python train.py --n_layer=20 --n_head=3 --norm_eps=1e-06 --qk_norm=false --optimizer="soap_variant" --seq_len=512 --train_tokens=200400000 --steps=3058
Each number is 128 + 32 x the weight over its row's rms, rounded and kept within 0 to 255. Layers, rows and columns count from 0. The size above them is the row's rms in percent of the matrix's.

# layer 14 MLP down (transposed), 768x192, rms 0.161, rows 143-211, columns 48-95
size [ 96 108 106 100 115  92 100 115  72 110  98 102  93  99 117  93  93 121 103 115  91 125 101  94  98 106 110 108 105 108 103 104 119 105 100  84 101 111 108 100  98 101  95 109  89  87 102 107  92  97 101 108  95  99 100 101  94 103 108 101 104  99 110  96  97  99 104  88  96]
[[149  88 128 127 114 136 139 114 189 134  98 113 209 126 171 118 100 122 118 162  97 174 102 124 129  70  88  39 115 153 117 126  88 138  97 179  72 205 120 174  64 152  98 135 171 156 140 142]
 [162 120 108 114 171 152 148 193  70  86 131 111  70 192 164 106  50  89 164  91 129  92 122 177 189 122  86 120 123 114 120  92  89 142 147  78  96 156 128 117 170 129 173  83  83 125 109  92]
 [118 130 145 151 140  59 143 132 113 107 154 160 119 123 142 133 158 178 118 135 146 135 119 124 150 146  93 164  88  98 160  97  63 126 169 126 128 123  81 153  64 131 163 119 150 146 191 143]
 [114 113 143 123 116  51 160 152 123 165 134  65  93 132 121 167 146 112 186 120  99 108   1 138 136 138 140 123 169  90  64 127 119 111 168 154 180 108 131 109 126  55  80 138 128  98 181 163]
 [184 149  73 150 108 114 120 107 130 115 146 109 176 131 181 118  76 141 126 130 153 129  99 128 131  79 142 145  92 170 104 199  76 135  81 136 122 108 149 204 179 125 151 145  77 134  94 230]
 [ 57 124  99 128 100  87 106 126 141 151  80 138 142 135 164 191 149 155 124 129 127 108  82 130 133 171 154 154 126  85  59 127 153  93  87 106 124 140 120 110 123  74 132 143 125 125 137 136]
 [195  88 158 142 112  48 166 178 113 114 159 102  77 190  50 145 158 155  62 122 132 148 134 123 128 118 120  87 180 113 134  70 146 118  65 186 139 140 148 115 145 174 138 180 111  91 128 182]
 [107  91 153  77 146 139  94 126 117 122 120  89 134  96 147 112 131 103 157  80  41 154 127 132  97 101 101 176 177 132 107 199  97 132 134 163 112 169 169 108  91 146 160  95  99 144 195 195]
 [125  76  63 172 163 138 123 106 156 113 124 114 145  89 146 125 156 124 150 148 108 137  88 117 124 126 126 120 106 144 117 124  65  88 151 117 137 130 154 122 121  80  83 133 134 167  79 103]
 [103 134  94 137 139 188 143 172 114 108 108 137 178 140 117 147 122 119 109 109 137 128  86 166 117 153 102  91 141 113  85 129 194 123 167 115 161 140 109  89 200 154 144 116 123  71  83 128]
 [156  91  93 152 126  97 113  83 111 144  95 128  60  74  87 118  94 150 142 101 136  82 140 151 124  75  55 106 146 162 104 105  51  95  76 121 157 158 107 140 131 110 168 133 152 115 144 181]
 [129 185 127 134 163 167  85 180 163 136 163 145 168 126 106 101 101 103 121 122  55 126 149 139  56 148 132 172 175 177  74 103 102 113 172 135 123 169 141 102 106  97 152 129 145 166 191 120]
 [ 90 104 136 110 113  97 149 101 120 141  89  59 190 157 119 143 131  98 114  90 115  99 102  77 159 132 103 138 107  60 142 110 151 108 146 136  74 145  96 135 132  83 114 190 142 113 129 102]
 [108 149 130 140 108  83  81 143  93 150 136  77 177 186 109 143 124 103 155 131 116 151 134 143 131 172  99 136 194 149 174 155 111 155 145 130 116 185 102  97 181 117 161 106 141  86 177 153]
 [138 125  99 122 188 183  57  79 168 126 115 136  78 110  58 143 161 148 105 155 134 145 118 155 145 138 141  54 117 136 100 130  64 137 156 158 105 143 106 114 103 106 128 197 118  83 120  92]
 [115 178  93  82 142 191 121 101  90 195 104  70 147 169 182 158  52 137 123 169 101 114 146 195 141 197 156 109 182  89 123 123 137 143 187 122 118 212 154  90 138 156 186 122 127 144 144 166]
 [134 112 128 117 139  86 130  69  89 120 120 125 157 137 122 170 158 158 118 168  70 126  97 171 132 161 123 173  97 107 110 144 165 160 127 184 119 120 153 120 124 126 122 120  92 123 147  99]
 [121  88 110  40 125 140 105 160 180 145 158 144 164 122 140  78 156 185  92 115 173 115 136  88  79 163 139  61 119 248 119 103  66  94  91 108 134 102  69 142 116 154 150 121 102  88 153 109]
 [101 157 131  85 135  94 114 154 137  75 114 107 102 175 113 111  77 114 122 170  98 163 165 131 146 160 129 154 144 138  91 109 151 141  77  99 115 133 108 115 137 149 176 103 188 124 120 127]
 [ 99 120 106  94 111  79  64 147  76  87 176  65 135 144 103  86 154 188 100 147 134  88 180 116 136 189 107  94 131  63 147 114 149 117 103 170 129 123 176 170 112 111 108 105 134  76 161 120]
 [106 156 107  97 156 100 163 126 150 177 189 112  73 164 142 176 170 137 162 153 132 128  89 112 171 123 131  77 136 129  71  82 114 156 148 110 143 178 126 139 138 178 152  86 133 142 153 132]
 [172 167 142 146  95 150 161 113  70 168  97 114 195 157 170 141 120 121  77 102 115 134 122 159  76 131 142 105 140 139 125 150 140 148 117 145  74 138 114 152 143 119 146 146  91 115  95  61]
 [136 128 154  83 167 115 120 144 114 126  67 137 183 125 128  92  95 126  92  85  95 148  98 107 207 128 167 111 187 152 109 109 141 161 173 161 127 142 145 151 112  88 128 147 103 145  94  97]
 [ 70 120  95 123 119 141 142 150  73 147 144  98 167 131  94 114 184 148 102 158 145 144 162 112 161 159 112  95 105 171  98 158  82  60 171 186 139 104 132 143 198 109 176 118 161 120 118  92]
 [ 74 128 125 122  58 162 146 164 101 110 201 100 133 131 124  87 117 131 127 137 115  86 195 110 171 136 133 135 141 139  77  88 114 139  92 120 166 121 172  89 114 128 137 104 145 133 138 101]
 [ 93 160 127 181 114 107 109 153 155  91 102  70 158  77 185 138 107 138  76 159 101 105 144 129  97 103 152 108 161 183 160 115 181  70 127  91 140  80 118  98 136 110 113 120 144 166 107 173]
 [165  73 102 146 109 149  80 121  97 175 103 145 115 124 102 175 157 152 166 187  98 147 151  92 162 104 103 105 139  58 103 165  93 171 181 133 139 141  89 147 128 118 122 124  79  75 167  82]
 [152 143 143 138 172 129 168 118 103 143 145 148 108 111 118 135  93  99 122 170 120 149 137 161 202 134 100  94 118  56 143 136 134 122 101  92 120 131 133 159 138 141 209 125 122 127 149 165]
 [141 167 190 170 169 110 138  97  79 144 141  91 132 138 140 177 136 174 116 144 110 127 143 126 170 125 206 108 174 214 142  92 131 132 131 104 110  94  94 138 102  86 153 136 125 121 170 171]
 [106 115  96 110 126 160  78 203 128 103 103 112 117 162  96 102 150 127  72 148  91  76 123 111 124 141 128 174 103 153 109 153 103 147 124 144 115 103 184 107  81 146 162 104 186  91 124 150]
 [116 108 151 151 168 159 152 159 148 135 139 131 112 161 114 144  97 178 123 101  68  76  53 157 154 132 169  99 127 154 159 149 186 146  95 129  94  88 141 150 118 139 126 119 118 130 136 174]
 [131 120  69 143 107  94 149 106 160 103 127 149 110 166  69 167 127  64 175 140  80 154  93 113  90 105 148 120  96 127 136 136 102 158 114 190 119 123 109 121 115 185 140 143 104 146  90 165]
 [134 117 147 139 147 102 138 113 112 139  87 114 142 140 130  46 127  97 127  89 132 177 129  76 115 182 153 206 129  57 103 141  95 147 140 166 170 148 197 125 142 111 112 101  42  71 110 138]
 [123 123 136 121 121 145  27 118 145 170 114  91 117 145 160 146 132 113 134 137 112 151  81 123 170  94  97 104 157 198 133 205 141 120 143  94  90 117 167 125 130 176 170 139 148 161 154 135]
 [151 146 104 108 108 109 114 163  80 124 137 112 101 156 130 126 159 116 174 109 113 207 104 184 106 120 130 161 125 140  75  95  85 156 130 140 145 114 152 197 168  86  45 123 134 110  71 147]
 [ 61 125 113  80 109  98 107 178 111 121  77 132 152 170  99 126  84 150 102 166 186 107 147 155 121 111 150 136  95 200  74 157  92 154 138 131 122 128 115  90  67 167 111 175 179 180 152 112]
 [131 155 127  92 106 116  74 151 108 169 111 150 149 113 139 129 156 152 111 109 148 117 129 120 141 100 145 157 152 167 130 129 177 102 124 170 113 125 129 163 112 101 114 113 114  98 107 134]
 [ 96 119 144 121 101 127 126 119 149 172 142 131 117  81 124  98 142 147  54 104 154 107  98 152 129 139 178  61 124 126 173 133  79 203 151 130 119 167 101  52  72 105 131 145 141 120 138 166]
 [128 147 156 110  86 150 135  69 133 129  47 119 113 140  58 124  76 101 148 144 121  73 200 137 123  84 139 195 108 107 136 104  96 150 170 138 144 137 161  99 146 150 130 117 126  72 170 158]
 [131 103 150 103 130  96 109  92 134 137  96 129 163 154 123 130 135 109 151 122 181 101 130 158 171 134 119 150 236 140  93 179  98 194  82 141 156 163 142 151  89 133 122  98 151 164 156 156]
 [ 72 138 186 173 105  96 123  93 166 120 163 136 124  80  76 142 152  89 123 171 116 158 144 102 117 113 121 110 157 159  71 124 134 129  81 101 112 124 112 140 116 104 110  85 120  88 109 129]
 [103 125 130 163 120 136 120  67 154  96  88 118 145  88 150  94 135 131 124 100  95 144 121 146 123 181  74 135 150 146 151 137  63 107  97 105 140 119 131 148 157 191  69 129 114 109 165 194]
 [106 185 150 108 134  87  99 136 140 111  86  92 150 126 145 185 122 131  60 163 128 107 128 129 139 166  89 130 114  94 126 171 144 119 110 156 149 134 170 121 106 112 142 159 121 152 159 154]
 [109 123 181  90 149  98 124 118 113 153  71 175 162  94 140  96 200 167 172  95 141 116  97 144 102 106  82 168 163 125  27 115 175 106 108 107 101 113 168  76 160 167 147 143 126 144 124 129]
 [ 73 132 127 124 120 150 165 106 106 127 141 110 153 229 150  99 161 135  93 111 132 128 157 121 144 102 139 149 210  60 140 103 130 112 152  99 154 128 124 164 138 121  93 169 118 142 143 115]
 [131 207 130  79  88  89 139 111 120 134 150 143 156 116  96 134  94 125  62 164 116 187 126 142 116  87  81 132 154 132 129 122  71 132  78 164 110  95 106 138  96 137 152  85 112 152 170 144]
 [137 149 120 122  81 126  63 115 156 143  97 127 135 149  80  81  90 131 143 154 112 132 109 118 113 141 137 105  91 136  59 127 161 120 111 104 138  92  63  92 138 159 112 178 111 168 120 114]
 [206 147  65 141 102 109 139 156 126 146 120  79  69 124 124 128  84 116 120 147 133  90 164  90 144 106 119 171 110 129 111  98 101 152  71 141 138 138 122 133 154 118 149 156 127  87  91 115]
 [143  53 127 129 133 131 100  79  96 115 127 112 159 103 155 156 111 149 109  87  93  99 123 122 167 160 159  76  87 150 128 108 131 111  97 142 203 111 179 134 124  97 126 136 152 140  55 193]
 [149 107 119 134 130  61 110  82 124 128 119 103 145 123 103 184  77 214 136 198 163 106 153  94 114 164 106 106  87 116 126 133 131  78  96  91 116 203 116  76  92 101 122 110 121 143  58 106]
 [127 153 189 121 156 134 136 133 143 119 133 132 193 147  89 115 172 160 131 144 119 165 121 112  79 132 179 111 169 156  79 135 149 155 124 117 157 128 132 111 123 122  78 138  99 117 134 109]
 [177 130 113 118  84 128 134 129  93  93  82 113 156 125 166 113 170  88 164 146 163 163  96 178 139 120 115 144 114  88 101 105 113  31 115 125 135  91 126  77  95 137 120 155 108 105  91  79]
 [113 133 157 129 125 122 117 117 126 155 129 171  96 105 176 128  54 168 103 137 177 105 121 141 119 140 102 109  81 128 123 102 148 134 122 128 131 217 186 154 131 127 204 110 119 114 132 176]
 [138 118 114 104 149 134 140 188  91 137 115 156 181  99 125  96 107  96 116 171 165 171 133 231 143 170 177 149 138 137 108 135 132 157 111 128 103 134 143 139 126 127 130 178 118 125 151 103]
 [ 80  31  92 110 114 110  80 161  76 108 139 123 144 163  99  58 120 131 121 145 143 132 142 117 110 122 125 127  82 147 147  79 156 104 162 143  87 107 107 108 161 137 170 128  75 180 148  82]
 [178 114 188 148 177 103  91 147 140  86  79 109 121 126 173 131 127 104 132 115 120 154 109 138 177 147 123 131 125  85 171 118 150  98  68  74 149 181 119  64  96 175 123 133 112 169 148 137]
 [ 96 165 171 143 106 160 155 112 123 181 110 145 113 113 104 120  94 126  82 143 136 113 142 198 115 110 175 157 159 200 140 137 143 131  96  80 129 128 111 179 120 120  90 185 138 112  99 138]
 [136 102 143 174 183 156 130  56 157 138 112 119 160 142 115 130 123 190 141  93 146 119  73 105 135 191 126 169 117 109  89 164 140 115 141 121 146  99 142  99 137  93 167 108 147 166  98 119]
 [123 155 114 113 179 114 112 131 159 153 162  77 150 118 117 158  86 157  52  96 158  99 109 125 147  89 180 158 165 124 133  88  98 122  86 145  45 126 112 162 150 164  85 102 166 109 116 104]
 [111 127 103 127 119  94  97 195 149 157 130 130 133 168 133 120 109 110 172 156 115 132 114 136 162 195  56 124 120 114 107 160  70 136 162 120 150 126 118  72  88  75 116 119 111 128 113 133]
 [127 145 135 148 121 127 118 133 159 110  55  80 141 139 183 102 170 121 130 155  21 123  97  65 168 149 100  90 151 113 127 108 121 115  86 143 132 129 106 111 133 141 164  42 115 150 147  80]
 [113 114 118  83 124 131 112 152 148 186  97  97 162 103 150 171  62  87 165 149  99 165 135 136 124 122 129 128 120 129 110  84 142 164 111  93 117 172 105 143 110  88 153  75  79 166 101 130]
 [152 178 126  83 120 124 136 128 124 100 115 118 158 129 102 151 116 105 133 112 159  83 120 127 116 132 132 110 161  92 129  70 114 156 102 138 120 114 134  97  94 120 126 151 213 104 132 124]
 [ 94 132 176 167 149 165 132 117 120 146 106 137 135 139  89 172 179 127 184 126 133 112 109 167 173 114 108 113 140 149 123  99 105  78 152 144 124 154 145 106 157  61 144 105 136  88 167 197]
 [163 159 102  86 100 124 117 139 119 104 199 161 157  74  68 123 128 102 131  96 109  83 116 111 176 155 112 135 120 110 100 128 147 137 151 113 121 149  91 107 115  73 130 188 119 111 106  69]
 [199 186  90 109  81 117 147 135 135 167  79 147 151 162 150 101 123 171 106 120 109 183 116 105 103  91 146 120 130 130 133  76 148 146  58 188  65 130  92 189 191 157 153 170 101 135 149 118]
 [155  87  99 148 168 123  76 145 112 119  81 124 103 133 152 172 129 114 153 143  86  94 104  58 106 158 163 124 112 125 139 143 120 142 104  87 147  87 140 142 140 119 147 141 139 141 101 120]
 [101 112 122 174 143 123 169  94  88 165 142 138 128 139 150 119 182 113 127 147 117  77 123 116 107  94 112 158 104 136  90 167  93 125 185  86 161  87 168 117 129 125 114 113 172 157  98 114]
 [130 133 184 128 199  85 109  56 194 118 126 128 124 165 111 128 187 166 164 136 148  77 152 208 216 190 121 108 137 127 175 155  89 218 134 106 106 130 111 188  73 127 122 117 150 172 123 123]]
# layer 14 MLP up, 768x192, rms 0.158, rows 144-212, columns 48-95
size [101 107  98 103  95  97 110  90 109 103 103  95  99 106  99 100 107 101 111  90 114 101 101 100 101 109  97 102 110  96  92 110 107  97  93  97 110  98  98 100  97 105 108  96  88  98  96 100 104 105 108  99 100  98 100 104 109  95  98 108 103 100  99 105 102  98  97 101 101]
[[115 147 149  90 133 182 113 128 124 141 148 174 126  80 136  92 147 203  75  94 184 132 157  78 113 155 141 111  91 186 172 103 113  79  78 143 132 134  67  77 171 109  94 160 106 150  53 155]
 [146 111 148  99 105 124 127 182 115 132 164 103  94 118 168 160 151 123 119  89 140 147 106  80 116  69 110 139 105 109 138  83 125  99 146  83 171 175 114 152 134 176 107 162 105 127  84 145]
 [123 123  95 162 165 132 138 199 114 116 105 143 138  68 137 111 101 127 109 108 128  42 184 152  85  93 128 176 150 140 219 144 194  48 166 164 142  82 136 118 130 101 126 119 150 176 129 143]
 [ 63 165 109 146 122 111 153 117 101 156 117 152 122 139 156 133 172 101  88 150 110 147 110 122 141 169  86 112 121 120 150 131 173 113 119 199 125 179 159 116 135 174 111 144  97  40 115 131]
 [131 140 135 132  98 152 193 182  89 150  94 185 129 159 172  75 120 119 148 128 126 134 103 115 115 147 107 139 112 134 159 115 144 145 137  91 160 169  59  98  67 103  84 122 116 133  96 139]
 [133  86  90 137 136 137 177 121 116 163  95 148 128  67 164  89  97 114 170 140 124 112 186 138  56 111 117 138 113 140 110 178 131  77 108 146  75  86  88 123 174 122 124  76 121 117 128 168]
 [ 72 138 184 141  94 117 104 140 153  98 108 103  92  83  68  84 116 115 161 142 155 134 138 137 146  69 147  98 121 110 101 107 150 130 107  99 177 132 126  26 146 130 112 111 135 106 141 136]
 [129 150 180  96 169  84 137 158 118 155  55 186  72 142 129 113  69 121 192 125 153 173  61  97 104 163 153 178 136 100 163 171 167 140 127 147 135 123 113 192 145 178 194 110 142 138 124 111]
 [123 140 130 225 137 159 118 156  97 146 117 127 141  87  68 104 148 165 122 132 208 134 101 136 138  97 130 101  85 111 128 113 103 184 134 146 120 146 189  75 156 135 103  98  94 124 102 144]
 [124 119 142  68 122 158 118 122 114 127 112 138 210 122 141 128  86  58 177 172 110  64 200  88 179 140 158 137 121  90 172 132 136  48 142 134 128 140 133 121 107 136 118 160  83 170 141 106]
 [113 154  77  86 151 130  80 183  90 148 148  93 101 106  81 150 141  67 130 164 192 130 173 118  85 153 141 120 124 155 100 105 127 161 162 116 186 164 149  99 166 155 124 123 120 135 132  73]
 [119  88 122  70 166 109 156 161 151 128 134 153 142  79 119 112 125 138 128 184 149  78 149 110 125 112  82 130 166  99 123 140 164 177 148 139 154 136 208 165 131 118 168 148 115  77 174 131]
 [118 117  80 145 118 187 178 135 152 121 116 155  95 165 194 154 164  95 138 172  82 196  86  88 146 131 114  82  96 154 132 100 105 150 149 159 120 142  96 163 129 156  60 109  81 114 139 121]
 [ 86 168  48  71 234  93 104 134  99 143 143 133 113 115  68 134 115 130 150  96  71 180 141 157 127 111 162  82 141 118 111 150 131 144 134  74  80 120 130  93 137 102 143 153 134 180 141  76]
 [118  87 136 142 130 156  37 198 133 132 140 183 148  97 144  79  99 107 138 104  57 173 131 201 142 114 160 149 162 158  80 138 104 118 138 115 132 127 165 119 184 152 160 122  93  70  72  93]
 [154 150 158 104 122 199 109 114  92 169 141 153  78 119 208 153 115 162 117 126 118 117 198  99 112 191 114 143 132  89 182  78 128  96 150  82 167  96 128 212 106 119  91  96 131 150 109  69]
 [144 107 130 113 135 125 125 148 137 156  74 161 124 162 165 138  79 146  90 168 120 123 112  72 121 131 156 109 108 140  86 153 118 127 147  91  70 158 107 133 216 125 161 187 153  94 208 145]
 [ 80 109 114 189 151 129  73 158 167 118 146 153 123  96  95  71 115 102  87 110 157 137 137 153 142 133  58 107 158  76 126 121 144  75 122 112  87 132 213 159 158 104  94 146 114 145 109 163]
 [124 192 113  88 135  89 105  98 140 121 175 148  93 167 150  52 125 138 147 136  69 104 102 126 172 121 109 157  50 132 124 122  94 126 114 131 119 101 128  79 175 141  86 105 105 174 191 166]
 [123 115 107 120  85 176 107  91  87 127 111  96 128 126 124  84  80 158 125 160 156  93 164 189 105 113 109 108 117 123 114 152 150 147 127 142 150  68 207 112  81  64 101 137 125 159 125 133]
 [150 137 181 140  94 145  99 158 110 129  90 135 156 143 138 129 100 142 130  74  94  56 116  78 121 115 123 127 121 124 117  87 148  77 180 118 104 126 154 117 151 102  76 138 137 114 147 162]
 [ 82 166 104 175  79 143 162 145  99 126 133 128 161 183  94 127  89  96 138 157 148 121 146 103 120 156 181 121 114 138 107 199 130 112  87 119  50 175  97 148 135 115 121 160 121  34  80 124]
 [ 87 128 148 190 120 136 164 136 128 187  70 139 138 172 172 114  84 114 130  87 170 139 105 126 116 132 177 144 153 135 164 131 130 153 107 130 170 154 101 149 145 116 136 143 162  40 214 113]
 [ 88 141  81 162 179 127 120 149 126 156  73 161 134 107 142 111 127 122 111 145 118 168 105 105 153  77  63 114 141 100  80 147 120 151 147  97 147 132  74 155  49 191 144 158 196 113 100 102]
 [169 197 119 185 114 155 143 130 136 118 122 112 129 144 112 213 187 153 133  98 202 170 122 120 135 127  88  85 128 121 115 204 158 115 155 177  93 160 163 125  68 138 101 176 102 110 142 125]
 [193  97 140 138 193 144 113 137 123 135 147 134  90 155 140 131 127 133 109 136 111 148 114 117 115  63 137 135 165 119 123 137 133 170 191 117 142 158  83 188  86 131 117 140  53 165 132 140]
 [169 108 127 187 123 135 103 147 137 158 113 148 165 103  99 115 173 122 123 104 138 141 212 126 101 177 169 134 106 139 123 171 129 134 132 120 145 109 114 135 113  65 129 156 169  46 113 113]
 [ 98  90 153 136  93 155  76 130 139 166 108 137 106  89 132 107 147 156 112 142 128 137 115  76 104 127 156 184 103 121 122 116  73 110 108 123 154 191 120 132 171  88 147 135 129  88 100 132]
 [131 138  99 113 120 105 148 176 102 123 139 136 114 129  57 129 166 117 125  84 163 132 127 100 120 112 170  63 118 113 137  66 156 136 156 123  70  92 163 159  99 127 206 108 127  98 118  96]
 [146 175 114 126 115 119 113  59 118 165 157 139 132  90 103 141 186  95  97 175  99 112 121 109 165 130 102  73 117 106 153 120  97 148 120 127 121 121 173 137 143  95 115 123 189 135  62  93]
 [103 127 174 188 116 204  90 102 128 114 160 188 140 107 145 129 176 149  81  96 103  79 115 135 137  82  67 104 139  86 110 153 154 126 114 121 193 113 133 117 139 114  84 118 155  83 162 115]
 [ 77 165  70  77 184  85 147  96 129 166 106 162 140  49 194 144 168  91 156 119 122  96  78  98  89 142 160 136 129  72 147  81 153 143 129 107 119 129 137 129 157 116 130 164 100 150 163 120]
 [150 183 149 157 130 114 121 169  91 109 121  89 135 115 124 129 108 137 114 113 147 120 115 132 144 119 158 108 131 147 157  46 116  87 158  91  94 147 134  50  98 128 120 132  83 148 128 141]
 [ 56  86 125 126 138  83 149 113 127  94 158  88 121  32  88 157  84 124 134 122 122 210 127 157 107 158 122  74 175 107 159 101 158 121 143 124 126 122 176  88 103 120 114  92 133 112 117 129]
 [ 85 158 105 174 131 122 144  67 118  86 115 185 149 151 132 111 153 186  98 126 135 108  88  85 134 125  79 147  98  74 167  74 129 171 135 127  82 124 123 123 159 150 107 129 148 119 155 166]
 [136 118 111 132 109  93 109 131 130  97 157 158  66 183 157 133 143  76 119 109 129 151  91 123 119 135 108 125  89  88 153  84 130 144 182 112 105 146 108  98  95 171 143 137  88 135  98  76]
 [ 91 135 151 116 174  82 150 121 138 137  99  87  89 148 117  86 154 106 110 132 145  99 162 145 195 223 159 166  84  55 119 140 128 117 151 106  96 116 102 139 203 112 138 107  48 122 155 100]
 [177  95 111 128 110 182 134 115 181 160 182 142 108 123 167  63 146 162 185 141  53 122 145  83  54 146 125 115  85 122 155 118 168 134 152  73 128 153 179  89  88 158 147 193 117 140 140 188]
 [111 120 132 138 150  77 111  96 154 112 141 155 143  95 146 113  56 123 145  78 132 179 156 108 110 120 145  78  44 167 117 117 190 165 164 179 136  62 150 104 138 119  94 114  71 150 116 125]
 [124 112 130 140 145 145 147 136 105 173 153 117 122 139 140 142 143 142 128 123 133  69 164 122 159 162 152 148  97 147 181 124 127 115 198 220 180 133 133 120 190 123  44 144 110 168 126 120]
 [132 150 113 113 119 129 155 165  72 136 145 142 101  93 172 163 178  74  98 163  85  98  83 161 101 130 208 141 130  55 166  91 129 143 131 153 141 128 133  78 190 120 142 121 144 129 173  84]
 [ 51 199  99 133 113 113 154 108 118 140 163 140 118  72 227 127 105 181 119  88 106  97 137 123  88 124 197 110 140 134 157 111 134 102 170 186 183 103  68 140 103 130 116 191 133 132  95 158]
 [150 144 119 168 161 116 108 161 134 106 112 117 151 150 124 149 120 151 123 117 129 110 108 151 167 138 152 155 109 154  80  99  84 154 157 106  93 144 130 157 117 170 142  87 130  95 206 119]
 [153 137 181 141 127 123  61 136 103 145 120 125 136 124 141 148  80  45  84 163 138 153 110  63 146 147 151 145 107 145 194 114 142 138 168 130 146 115 162  95 139 131 120 116 111 145 110 114]
 [142 176 116 119 159  73 118 116  91  66 122 107  77 110 183  98 124  62 169 144 118  92 147  97 110 151 146  96 125 164  97 123 169 141 104 113 171 174 104 141 109 137  76 113 147  87  56 129]
 [100 121  88 141 197 187 150 135 186 149 119 126 150 108 119 123 145 166 171  93 129 146 191 127 146 137  60  57  94 141 139 165 134 126  86 112 138 150  99 149 102 169  93 122 149  95 110  91]
 [108 185 134 110 129  90 172 150 118 203 122 195 105 113 118  68 122 136 147 123 110 124 198 164 180 165 148  80 131 111 109  87  99 100 163 148 172 141 149 110 107 179 152 140 181 124 134 110]
 [ 74 176 117 131 109  70 159 144 127 127  79 108 105 101 142 139 157 137 155 115 163 148 104 109 161 103 174 122  87 145 142  98 154 152 105  99  78  94 138  87  97 104 159 128 151 102 108  84]
 [147 172 163  98 209 140 125  92 104 144 152 160 127 132  90  48 141 137 109 142 112  92 109 155 113 167 147 184 106 117 173 112 146 117 118 106 110 180 120  67 159 189 128 111 135 102  81 138]
 [168 112 130 122 101 158  99 171 109 171 101 145  81 105 138  91 145 116 152 106 130  58 119  51 140 167 150 133  85 181 104 136 102  99  73 121  27 107 178 113 135 154 174  93 158  72 144 138]
 [162 161 131  58  49 176 156 190 179 120 173 134  93 154 150  66 113 156 160 161 111 124 126 137  84 152 167 116 103 126 159  93 210 132 134  89 100 144 124  97 116 156  49 162 139 142  72 159]
 [ 64 193  79 147 100 120 148 110  93 114 163 115 174 138 143 109 109 137 139 171 159  91 125 135  92 123  97 162  82 128  35  92 106  80 131 135  99  98 147  94 140 139 117 186 105 154 152 102]
 [173 133 115 136 134 126 138 136 129 134 126 123 100 191 153  81  83  82 155 137 149 121 153 182  64 130 184 123 109  95 134 111  94 147 150 152 107 141 149 188  89 190 131  91 129 120 111 113]
 [140  57 111 174 169 121 103 199 154 153 114 157 184 111 123 128 116 120 108 112  98 146 171 148  98  88 166 165 103  83 169 118 134 134 114 150 157 142  76 170  85 130 157 119 134 135  97 143]
 [142 107 123  61 148 147  83 163  93 122 108 146 163 156 154 140 107 114 101  67 117  93  79 127 130  75 164 107  97  35 150 149 171 122 187  61 111  77 149 118 138 158 116 103 125 156 133 209]
 [128 116 177 111 140 102  92 156 149 132 115 135 149 104  87  76 125 134 136 126  89 178 175 145 115 168 148  90  85 166  93 122 111 107 144 122  98 110  92  91 136 169 163  84  74 126 126 110]
 [125 126 111 167 145 166 124 163  87 112 108 147 147 171  71 160 112 123 112 170 169 141 138  46 111 112 107 144 138 129  97  79 122 117 175  94 106 107 131 109 143 179 150 135 136 100 141 111]
 [158  48 169 110 163 164 122 200 135 173 117 158 128 139  77 114 113 108  91 161  86 157 102 119 158 190 144 123 139 151 125 110 192 135 118 167  71  96 141 101 100 112 201 164 166 134 124 163]
 [100  88 144  96 127 135  81 116 117 159 153 105  99 129  97 182 111 115 149  97  88 172 100 137 114 140  74 123 177 151  72 165 117 168 130  34 179 172  72 112 151  81  98  80  88  44  86 152]
 [117  97 190  92 122 113 125 145 141 135 122 156 154 133 115 151  69 141 162 125 135 192  72 100 128 171 139 126 111 109 180 120 151 171 184  78 117 122 124 135 130 180  86 123 152 215 100 146]
 [140  80 185 127 217 161 139 119 103 142 119 119 131 173 118  43 102 106 129  97 128 161  43 150 132 132 132 125 109 107 133 114 104 161  99 121 179 128 150  91 137 156 125 183 136 160 144 135]
 [135 159 121 145 119 168 115 117  84 143 127 121  91 137 127 109 141 141 191  72  91 110 105 163  88  77 105 150  46  70 108 158 150 126 138  84 107 133  92 165  90 121 111 171 147 125 106 138]
 [108  81 158 128 136 102 178 136  84 146 161 131 203 155 188 144  79 149 143 107 115 138  39 176  95 100 125 145  88 132 148  57 132 116 138 124 103 118  71 131 112 170 161 105 117  84 109 137]
 [108 147 122 131 104 174  88  95  91 175 130 172  62 101 180 156  65  90  86 140 197 124 165 144 152 144 127 130 128 134 185  95 123 126  47 103  94 133 143 150 177  95  74 147  93 136  92  92]
 [133 161  73 100  90 120 145 115 145 137  90 121 134 150 139 155 100 146 186 133 158 143 194 161 103 116  81 104  85  88 141 149 128 130 115 131 135 181 179 100 129 131 162  69 129 123 119 139]
 [119 171 151 164 142 106 176 141  96 167 154 101  89 124  83 151 127 118 104 111 113  82 108 109 126  85 182  82 111 101  90 139 151 140 132 127 124 142 122 121  97 105 171 158  97 192 118 123]
 [110 163 182  98 113 119 143 161 137 181 101 101  95  71 176 168  64  84 151 182 143 133 113 104 181 117 145 134 121 103 155 135 174 178  98 190 154 152  69 153 144 164 123 133 173 126 115  52]
 [115 120 141 131 141  66 122 114 123 129 117 163  92 127  45  89 139  91 146 149 123 104 103  78 173 145 131 177 113 155 132 139  93 154 109 107 101 131 154 112 134 187 183  72 154 138 133 168]
 [113 133 117 160 127 148 135 114  65  89  90 131 131 107 122 128 156 148 105 111 160 178 138 133  57 106 143  81 162 120  87 105  92 153 133  78 109 156  91  95 132 188 130 132 113 139  58 110]]